config.yaml
lr_mult_o: 1.5
final_lr_fraction: 0.0
batch_tokens: 65536
Each number is 128 + 24 x the weight over its row's rms, rounded and kept within 0 to 255. Layers, rows and columns count from 0. Numbers have three digits each. The size before them is the row's rms in percent of the matrix's.

# layer 4 attention value, 512x512, rms 0.0669, rows 422-432, columns 0-255
107:147129123148118114123108142125106124115120129142069147123158133111103156155147109110091103134117142171127168128127158116127160150141126080124133086149154130109134128154135187118196126127140123151131127140136140166151133109110141093089098140117140104118120155099160095142111148102131143119102165104195119132123128125143132107125146133114097169129081169105144154172160136111128126171129134170168131143126143124104113082131152128131121099131132117138099117115137135156051105128135164108117128143128096106142141119132112117121133100125135101107119099129177153118141134142109121148143122108140143140165119157178167142158125140135148147140118167092173104146126135145108160152133139121180124093159112142122149135157125118124130103143137120139118139117150103125177106099116147
115:124122116120125127133148115138098118113137078165144098111169085162128143131130094155099088191109122154130110129127105139138114086103119135132104091154160138126098104155158109134157131179129102125125129088147115111133151123177143130091127156157133066123152113101152103087131115133092128134123093119133149142114113149087114153136159113130120103082145152171147125121174146107103093125090109160118147128115154115117109133120082156126105183142168140120131082118142080121161130102161194097121091174124092146104139151145111127124129101094098127078108141091142121138158114158039153121189127152132116104120148149125117145084149100134119125133111174113163124140120099148133128143120130150172093125143141147102119155123105113141148159133136122130133124161164153135123090134148121
108:191144166108092145156142166131139126140182130118133137134152145150121105147101136127159160092139143088128165121109104045137120118125133150124144106105136125110111130135141138079074122106142117163125121140163170154115157096132135135141160111137117127151124130112079126129159125105135157151116142108133126159116121097181128156115113131119126145126162134135139130128142116130116145117095128137092116103135127163105149114156140121158126104136143083099162183140105094113108109079166169101089119139139159149155121104162129130125122158128143096143161145140158116170132163097146140130119106149124147163153101119149138145135155137164099154110094120122151136112144103100106136116169135121152136125144096142161177107150141141101156108137085100145129105094154145080116075104117126
112:132077143107131107132109142107089109161088134137128152118102152125161148125105111099134137095133122111175108114135147151136138159106105101096125119169117160119085088147174148092092118106142107101161115115134139134147142146145118100150109129170105149143126133129133138100125152153126119161125136104131180088159141115110112084147128125175112149126124102109157127097144110147096171115141138153168122139097149160107125150134104128172117132108133108081158122148131119168107122097145122125169137137144122130086093092137128161110108112154134106120138128175123109109115162068148132126180081121155089137149088131149112126090107112084119144148124127123107160162125130119113110154069120114092126119106131153132097094116162112131167171101163144135144116116113069153154118098138127
112:096152075148142103112166127109101121159108102194118097110107118097177144159119140135118131120137144125124150133179150102148134121109107116168112114088121084118118124104141138129104124178145084140136104116123142148105120141136166129079150168110092136129160100113118142098159134157166133098145125145140125107137139147102118091154171152162120108133157141133140133121155088141127142128119123099122126099108074136104084134133103096144159125085125126109176140096132175117120076134112108132088135138102161112146109161141138134136145116139093088095149133086153129079113114179202127123144171089093131148159115152141150111116119155149105115157084145113150146087089124133117138132158164128096129100121150111157145162143129148103131120144122141126108102151137126111152126118103115
108:099134139094146126159123162106113123127131100094171088138138125139131148151137115134107122106117148133152080126110130068109166119159106149160127118105149107140154129170175101089153127141124114143111117144159156135128144107134138130159085144136120101088121080104115155147122126135159079114105121134128117170121155125132124097104114159123121132162109129186160150124140133123115113160143074161116132116120136105130165149092145130116133155091141127147196118168161127183146116154121132162138096135091177108149152130135123119100100158148101143122134106162138142128086139126140098151134095155124123178143140133155123157118142137099151126148095156145142141184117113140131156156127073107148154132149138145127155101107115096107143142122124141141102143134120100128106157135162171
113:081143138111100123147155133120143121129110152141132143133144145144128130082113129142134110091124096135098119122101134112085164151120071158123135128104111146129083133092172130099143126127158118117128160127112144103133147135162106118159106123163079172097094116145135127176123132108122132129124114096110164128153128131114155188111101108157134119116122170122164166120132121119118145162107162106087114116121182123150158128194139164121132126078103126126111077162116153140144135149102130153120122153117105144138115152112120115126185097169147157124135150065153105129135141120162140096111116102125111112149137139170122138146171140093125126128119149133127132131091116152125115121141110131130119089100163101132156096136145122154139122097101120131145080108113153118150107119140111
107:140080129132130138130163158135113108093163127138130138104116129142147170103107127161131155120138136130120152086081137137096144128123155116135139118192093121130140141135082121097146164130125151137189107151157116143135112111154120107172140141127133163152120124121131119120134097114119121090104148129095129105125128127099158093133149160156129090139145145093116126125143085055127155093133082120145131118100123136116106130106075106145096090132147136122122157150108124115131088142137149091156113129107181100134137138139125139131117168138142118107116120132156095116145132112122128139179165138151134101114113117125103130127134171164122149105139114102168143145149149159082099113197109200113127129114121119136118184157141141114152131123098131162129116118130097132132153145136119
104:127131130120138147125128154121186116099066129135146131134135127124153045097137135074112115106141143134126166118114116132123124117182104087140127121130133130162145169139139092130139125165136150127135134089150108127147133148158168136105144141146151109140145154110126156116157132129109133089164169096144148127121142130125148136154156078148144152098136182112140097166127145132131121144116145131129088102142138136184109142145174108136175114149111153147165132093121120110115131133134122135092128106123150121075090126142092088172109154112102166129081130095135105144103108138153099143145113091154143117102106117148141089156143137088144126077129146137093089142139129145124117161145150187148104088156090140084158147135112096121138124150117137122139140152139147098127104182118152
105:088106083143128126081122109154102102129128109120161121153122114143153103107068145139138130117116131124173163084142137109096130131083104101138117081144115116155113128138118121113159157149155116136132146152124165140126102143130109083142121140136142140153092168137168124155136120139083134115176144147161128106163145088125136125136133128085110131156126136112166123117131152087108110125121151140133110125110109114123104144132136131145127135056203126143127153051114129160113135072141134136175141111124095094167126169097137148141122163141085135115132122111113147111128155136127135089112157139143133130141123126129105091113155171111118101115186103098134123176138137107142102134120154137094131137146138099134160095162131097134142153138203178157144157121144146100118102175143118
111:141105110091111143108106111132129154156130138106139119149140131151088158124176081102124137124123130134126147157114122130153141117094128154123151123146131160157127121141113123129136140086151116131127162152090144158162126122128077154122189105118148118115140071142149110142106107144128123147107152087120133141082111145109086138117155129104124125131083144146168169140128144141094156141136125134148155157144180131151160148160140172138149107152120093164160173116089157139126129105117104141129147169123117099099145089130149089188133099096124144127138141108085071132113149104166135161159110121137116071177114147138139119134093135121118114121109163124145122160125128110126144091124137125109090118140096114120139109104158123139106142145138113120091089134135126116065094099094140